Each number is 500 + 25 x the weight over its row's rms, rounded and kept within 0 to 999. Layers, rows and columns count from 0. Numbers have three digits each. The size before them is the row's rms in percent of the matrix's.

# down: layer 5 MLP down (transposed), 256x64, rms 0.143, rows 87-133, columns 0-63
# up: layer 5 MLP up, 256x64, rms 0.311, rows 88-133, columns 0-63
down87 092:472521511522467533493517542482485493507502489499525478496522510543517482546487472465473482484495525506507517460565511544488488492506501482516521461483458501492507474486554483482474456496473461
up88 106:510557516496498506500495494494510488527474520491498505569498449509462504513525496451511539537484523494463438521530485491533491524512491511503508548517508447516506492526488477489516488489522472
down88 100:515524509507471520489558487532510473526511488513513485487455540514508476496490506463458474482479509508477471466508534495476493488500466471528527484544490545491552498513549508497484551499510480
up89 117:532506463533508523491496445494500491539511531477477447499496535493435484500468521485508501533514501510487459469548491524484507514523487532517489503505507494518498532480492506482545500518530558
down89 112:496508487503464495521493528447503498510528500519542539511502473512510466503475482556503491524486504536478487538527481469480473491527509519535515495536537547535545501465514484470478526508463490
up90 091:518508489476496478508511500503519482496512484507506500500502538500491467480462544483521506466512531510508567501481525460470483494488493525453569454463510515526484472513479466491549522507521524
down90 099:497487541479516522473492496506492505527467507505511487471493487503510518507531493525446509492490481494486480541478497536523507492483503468559438569545498495455506527483540520497472509513501470
up91 111:469452481516525517479521486524525491522515530505490501483445511507502491487503473542520506488529488493531506476502498536492579490545470502488503521460543506500519501483502511442524489479527531
down91 101:526515489423522470520502478485486523493508535518515539527536524459511503497499534457494488463500521466495495493498491485532465502456506508487490532538497488492484473490454514545498523517454490
up92 102:475510531486499503471556483477501471521501523553520489477473496481560506484457551502536516519537489448537503462499518483483505493502469492457495481504519508483510528512490500494492481512544479
down92 098:529500481511482523482475515521477484451518489457498507481501489515474542544493438496434495483467492536516531500529512474486469489490527549525515518517519503513470481475501492477491529471496529
up93 110:532506539467523546479492491490496471525500508515519464501493506517490452481526510512513512496534576487463452452559511517498472524487471507492501504514502516520524502476476515500517540510485524
down93 109:521485506478458468512543515496518482463497469488508526493476529483557515541486453494528515524484526524466533523497492494472511517504497463491500447526520504510524535528520456475475516466484498
up94 099:527518474448481516494519519485491478466477497538512470524502502452477482506491482487516482517510512535485477493548498533488518530503507498564481511511480441484488494489512530553483534478460519
down94 096:496497520540498495465533508517505481471537487491489534447449480515492467525530485501525495520510466510489540497467520470495492525481498484546492550496499540540535501486449505471504502469489478
up95 107:502557543533512458485511496518535503525553545476498501499491510501521533530527494481486473476510507463508463476486488497518502491452505515487523512477529553468537478523508548515509518485511490
down95 097:528436527450487530526523524513516487461514495526539450484535498487483451458465482500490529495511510512490520483496521514475496482510466519500502466536504510517475522465500481519493525455505522
up96 091:532528485456489528449473498511473520504465498486498494482481506498493504470473478516491512541538524436523505491498499504505477529470493525517513474462445534472493461542522508470506504464511518
down96 097:483446511503521472555535501483517467494506475520514502433495508477534446526508472467523494493464551477490526508497503513512486512494498507472499494535539515547503528519495499512471498505474532
up97 094:527523474463525520525475481488478516508483518494500489549496492434500555511501532480469473489557499466483472489507492526504537518504477512513486523483512457531486476533476479489478535476514529
down97 102:540521507463555503523536524503509525512519496525490485539502467491485504477563488498535485469490465528508461520468484481549499512445487526487498511475523526511502478496490506474485513535534483
up98 114:497525508475495521519455534456540463476487521512488507506529518469476500540514496516487514531543525475509530485496511545516499456507502501498510489493503469506443509471516556488536519457522478
down98 105:505502504511474495482564492477442540516488471503510531512505492511521520528520540518505521530485524492522497533533473495482505486510500466421480493505475496515524506549510482462473507475466510
up99 101:539529518469506521487512507476444515522550520444509522537504464509494493499497534559485482499507507485531478479473509498494474473528503545529528522519537492463493527475528518483491515493500526
down99 103:478476477514486510482498503552564451470478489534466487441528529480532477506480493498509544494494483531493525488515507504482497510474489455503458484493491530488494447528480488521491497509469494
up100 100:528505517505511554510528490465464509511462519492498523513512493461492547520511510487487519533487504520498496528485472495569505540487499522504477476504490553525501535524487462458458524532474494
down100 092:480472507517522445476487508505516507532519510508487503489473461557479527475542506495490498521492501480492554458471503511498557446515499468488464471507525540499496484485506528494526480462481499
up101 098:509470511483476510473504468481513498488493474522510519504519489485490520507484520521458435480549509509544483546486493512546483519458534467511493485504484503511492503472418524525513506478498529
down101 103:501502451543503490490495509520458471522532509526494522461504518498458490503529465459497510521486533492456557477521504488494487521495504491519500488543519503474517480507533510478449452524520462
up102 092:522514501526499503508492531566466472510492513527491538485529539494505557515535513519495515519438519526494529492508505486466497519531460489492472511524479496495500512470525494535447531483494530
down102 087:496485506491433501532508503479486510541523500490494475467488510516481454466552494557474510498527493533518491488501487510477505479505501479459461499472506496501454486455498522480480501538456536
up103 089:538521508552490512490510522495495478486497533461565505500480485484473539523492507476502520501488497522500517531485505451426544498492529526505545525536531500504488466526507480509509509499527495
down103 097:480466472465488470520499493515482509482520455512430541483511468479531460494524509533505488483501494495494507488546497558523464482520506467478473482437513489490504520495497502539482499494492520
up104 090:495506496460485544490546480448504528509505489469490469520527513530493518533484464475506458480505488549478510474507510503488470518474486470481505481526538519485529531529504503538544502528456522
down104 098:488499501541524486492474498551495448473498504519494522524481453462520510487514536508525530518457516431536498531502487531532527513502503522515521539466504485497501490471489495483506513469529462
up105 107:493496524525507484507530525501473503501514494551560476511546553552522537462483490494516492520492511512501490498509501492460483540488510501494508531499512566467500547498479508518527488494544502
down105 096:462483498506460500536438483478492508485475514474455528461469457458477491508511544480488510501527501486492534477503488476534496506509512465477486488506497474526526487486530489491446547502476482
up106 112:508527511472518523510472452458511495519512505526470496528446515554492474512492490476488513484462505475519501486525482534515520504480493514517504542561478454510543525532518506516518493491527463
down106 109:516523447511489451503534458537563481461486456469508505519512469476510503501484486531481492536471480477498514487516553462494515517478473522486462517494490530475530472481499497494496512493521509
up107 093:503539465493498502512506486524517500497566509465488501453501507470526509486495536500494509478508518525509502505465537522468549469507499483527488471495530539447464537484544501489473487496542475
down107 103:471462551498484495487506506496512505519454522507521514535492500568503496525505485489493505511470496492480533462517471486543462521511513519482520502514478480487539438507475461523543511530472514
up108 108:502467491467498511516525485544511505509463481482487534516507514499489524504453499431476457507489522521542520514490530477504498526500519500497473489463513543529469496503538435477477481521475498
down108 103:510477480561488491489455516485518519521542515501505503479491481539481476501529502542469504498505487495485517504532484513449476511493494493502535501502496516423527491486485549502543466536491463
up109 087:474495492496498486491491501514572525481480497500511533453482528484509455512481482498470449482485501496476532514479505495450548521442507514520543498469509531507501509537494537537501514488499520
down109 103:477517517513494502503474497493441463517481497526492507540526487482481504487506520516528508515551494499559437523514489468533443525521472471472512515519494482508460493486518474471498474508536506
up110 101:514513511488518525532547475481482507490490492472494478492508517484483466508453543478499530488578493489529531488513524519471521512483505487502490461485485526525462513458532472461500481513475546
down110 097:472501493524513495449480510530481486494506519516480564533510442497527535482543491488496498491428505506508519500506496522537529500502489533520527521498533507464510487531462488508488543488524479
up111 082:457500475518451477447517503520502518520479503497506531501479507454511483525489490495516542544445503453481545529472499491485488512533467486496498483499452463510507524508538501523516494478530501
down111 095:456483496491502498491458511484508535493514534514495489505502518510488498477500479537478495459553490552519445501482548437489510458491531487518510476495490530502537501485507471507448517484505524
up112 098:522509483523508507476454536539527488512487497512487470517502501525522520526476516511501517517478497493537504534467477498514532518474495505522497487503525489526536493537429441473541453506530477
down112 095:480488497474490506478475441503510477520474530518516469508524499518493449521530530470531519497495520460520520498505509461498479507510508485440516555498517487491468540455531526532487538505513502
up113 108:489490491496515498522453466495517492503472525477523500495536459542498510463497454538484485511504496518552465480480534481490511450480485494509432496513481485465458490501489495491514520478496550
down113 103:522550448510501486499539521510465497472555523513496528463461531485499463511513460492488496465505514492485467463516493464470463530501472514508515491472509514496537509502496490460492532527462495
up114 090:543489498476488533499502498484474543450490487525512483490488503485473489490525516463562479482471495469472541536532478516481490508562466521495483505478498489526489525510501463525463497492517543
down114 089:461487500512528536496489522510528532481496501541503499526487503502504499548522507542508507476512477522520479519548495466505454555483535494534519526500484513465544534483479517519460519504460468
up115 094:493467534474490484500494473499480554491513505449458540531496514459509511529511517548491543466477493475480514473542515461521487476537501483527499515484492496529497492515451493489517492464484467
down115 087:501516499534479480490514547497518522504501530524541486515455520467508443521493485498483525524479546546479511479530511534482479500450498501488506506485542484449511517509483468549472508514508487
up116 116:495513477452495494486498526508486519482455486487512525522508484512522473488513516499541496517476508502515536474473489531497450478526463531479521520481523475506494433485518501508569477462505543
down116 105:459463523556474468507483494516498497513537503478475513442510498486453478511516479514508536491519492460509514520515476497470481506519510428533498496496513545481513543519493497488487522538479494
up117 096:517493459506465505519535486485524512478473492557512507488468549519486506501489493501520515531508501481593504497495460524476533464498485482443479519493510493475488468502496476496500512468475514
down117 095:474515519531497506480510525513447482530531518478505514514518472477488488453497512519488508480482482484487472495532503450499489526540523507541529487531500527492545541491520545472516498552546495
up118 105:534512495492490568476541508504504499463483477472515503456525493468463474473490479458475496483456509522485505513495526500494492509502523543548449506487511499489527464468527505459510475490480520
down118 093:491525485508498489524448496499478518529515526496479499521521490506523531491516542506525539513581500480509502547522487501462541499493494446466522516510505484494486528514500483479483514483534440
up119 102:512502477504528486468502479517499491469525497443496530503501483494529519508496475528502551507527476469531513473515499442541548462525481508492482507529540474512522447477487508499526490465532502
down119 092:524531528472460527500527468470478527510487476516540440511478493480450500544489504501491474461518516520491491503509511508480479510530484501471511504479442472513480540488536494544490506510469524
up120 102:496478504460528481530459523515508522509505511491519477518508500481465477468495482552496466510503517519511490517488564516510564477470564505462522485525501484466493509509542524505488521475487490
down120 097:505527504556454526460536517510496473481521517535499500450511534507536483514512502457496519517513496479500518504535496462481436482513439490494456503486506494528473489499482521522491493519484510
up121 109:515502515499526490498497490536509528451530532518475516505471509542491464469504493444534501479470519505503469500507537505472558496500503493537558467523548500514518492493533500550492508504501483
down121 104:491515454480483475508486514503500458510527490494502492526494482470507550484457488527458538539520496517456545467508484510508461522498498492465452497506489545472507503527491529449512504520487533
up122 097:499519466492458459547488524478486513499521516466539504494534486486507462457516505486497477512526498474526461504456499494526507489521459532509504520485537557468510497508496458471518482479529464
down122 102:472476518501556512478508492512515483491490492497478469486482470508496536552476502503511554494502482527545499514540498510492495516467546470496481505504489460553484502521502548537480509515465548
up123 110:505511444501472495523487479476571505512480548564520488466508466476479495478496481494532496482513485542524474531484512500512526505486493493497457479507528518481514510510500522470452516542486510
down123 100:497535524510503473514500542514468475491529492435507507500469508493521467501480496501459517538494510485459550479541489523485472471537530507477547481502508492521530505477527474533496518452508491
up124 090:511468517472503508526464529489488497491494515484516483457537486524493536495466533483480458483499500514507468519528513513470484493499466507479483489556485548470543455498525495498453510500496440
down124 091:495511484521515515475553514502527510536464487498494506514444535445495442507541498526471513534519523465505488514486470499541511526507508475491476495473480496501478514476481503482556522513507539
up125 095:485480504523472511503495547490462535520496485459457500465472493523509483469502485517529483466441517520468523539521529503495508547515540473501498535488519532493478505514466532481474503543499514
down125 105:515514496473509485544529476533560489490457499556527511523500514497511508541502501508490529520510500479486519461485498509505476506497446495525521478493482485483537514519558446540500523475523494
up126 099:504508562469483512511478500471516497468480493464470511512500495463503425513494496484514484497545466503487482492500504493472525463510537529500495534506488516472483453538522491516465492543497541
down126 094:481490450487482495507511525511475517555534478538516492482479539517516544491512530525465545504480485468513481513512467528531470538488481464514489456493535500489508524475474489512515489472505455
up127 105:454496478463531540473475469492501493531498473483497535500524471557531534486484470490524545512507517549531486515498502491511487512505481499570465487490530474501481497464477501513500511474522486
down127 104:451533486512530481509447489526513483510464511509506533493531469512474534482491482502523514536449522548473520454503489508511504550462497501524502500489491537485487500522513493518474521487535549
up128 100:537486493504494506520516481485471525482530507512503508508533505510530483500520474507516465468555454484492496570477493503540489525506561540474496525537515487497489504509483539453522507463501505
down128 100:475490514465518501531497470489536497479508521487510487484480541488499533471529506461515510506505504515566511498501526494483525483483509543547492511512519506544537511452464508536431525503494507
up129 110:490468493452503501474491498481493451470410505485525512506504511531474485493487449502504471521547485458541485539495522502489509545495473472495520480519507539515501515497506496478480482494493520
down129 107:494537471553506534514493541498481469489484472516492520497497547503497468523507481471477483503507489490485486513480524482485470541502509492474524473512514462532525503548497493473501424537469532
up130 113:458508487470537497454531493506482548509456510492480515496490495510527486479493468469481485508524493472522477492468496456516521537529502503463528470506537526512499467533487454508490529489549465
down130 102:557496491514474480522539528509493461484530498486506509482528487500482500554452508533508506481483518526495529477558504529456461490459533498518476521509523531513528524479487509493517478477482533
up131 094:511485492540512503476519525480465501496505502488504487522509529471520531518478496507509507480523523468513497493503488517463486532528524534505456531460466495516532510473454595510532480486524495
down131 101:519521514491504472548554494515556490479534503494485468526512503534480448514511488511519536464531521512446513491472543519497492515505490465525510519483480505477507488488479470526494450508485534
up132 104:432486502524478531482562474473487498475515483475525516497478491453503514530525512507554480505506493529448518494480505512484511526486512537480475484514459524524472481495501507520471501534460495
down132 102:498497482530487508498490470543470486529518491504480520496524508540478520516456536465497497501520514486484502478509502516477497501476482482534498545509505486502502528564542465528578466470526495
up133 100:502486467512508498486496519538514484526545486548513502499444527492517515512505503473556460484461494511452471484491537448502529519528480484510502528519520521474501497536525455535499520511501492
down133 094:504510537502495514549506494503499493478488515450502483505513463517487559482525501536489530536527454493540526496516474547507522483509501441496523491531476501540481478481485484469544521477503497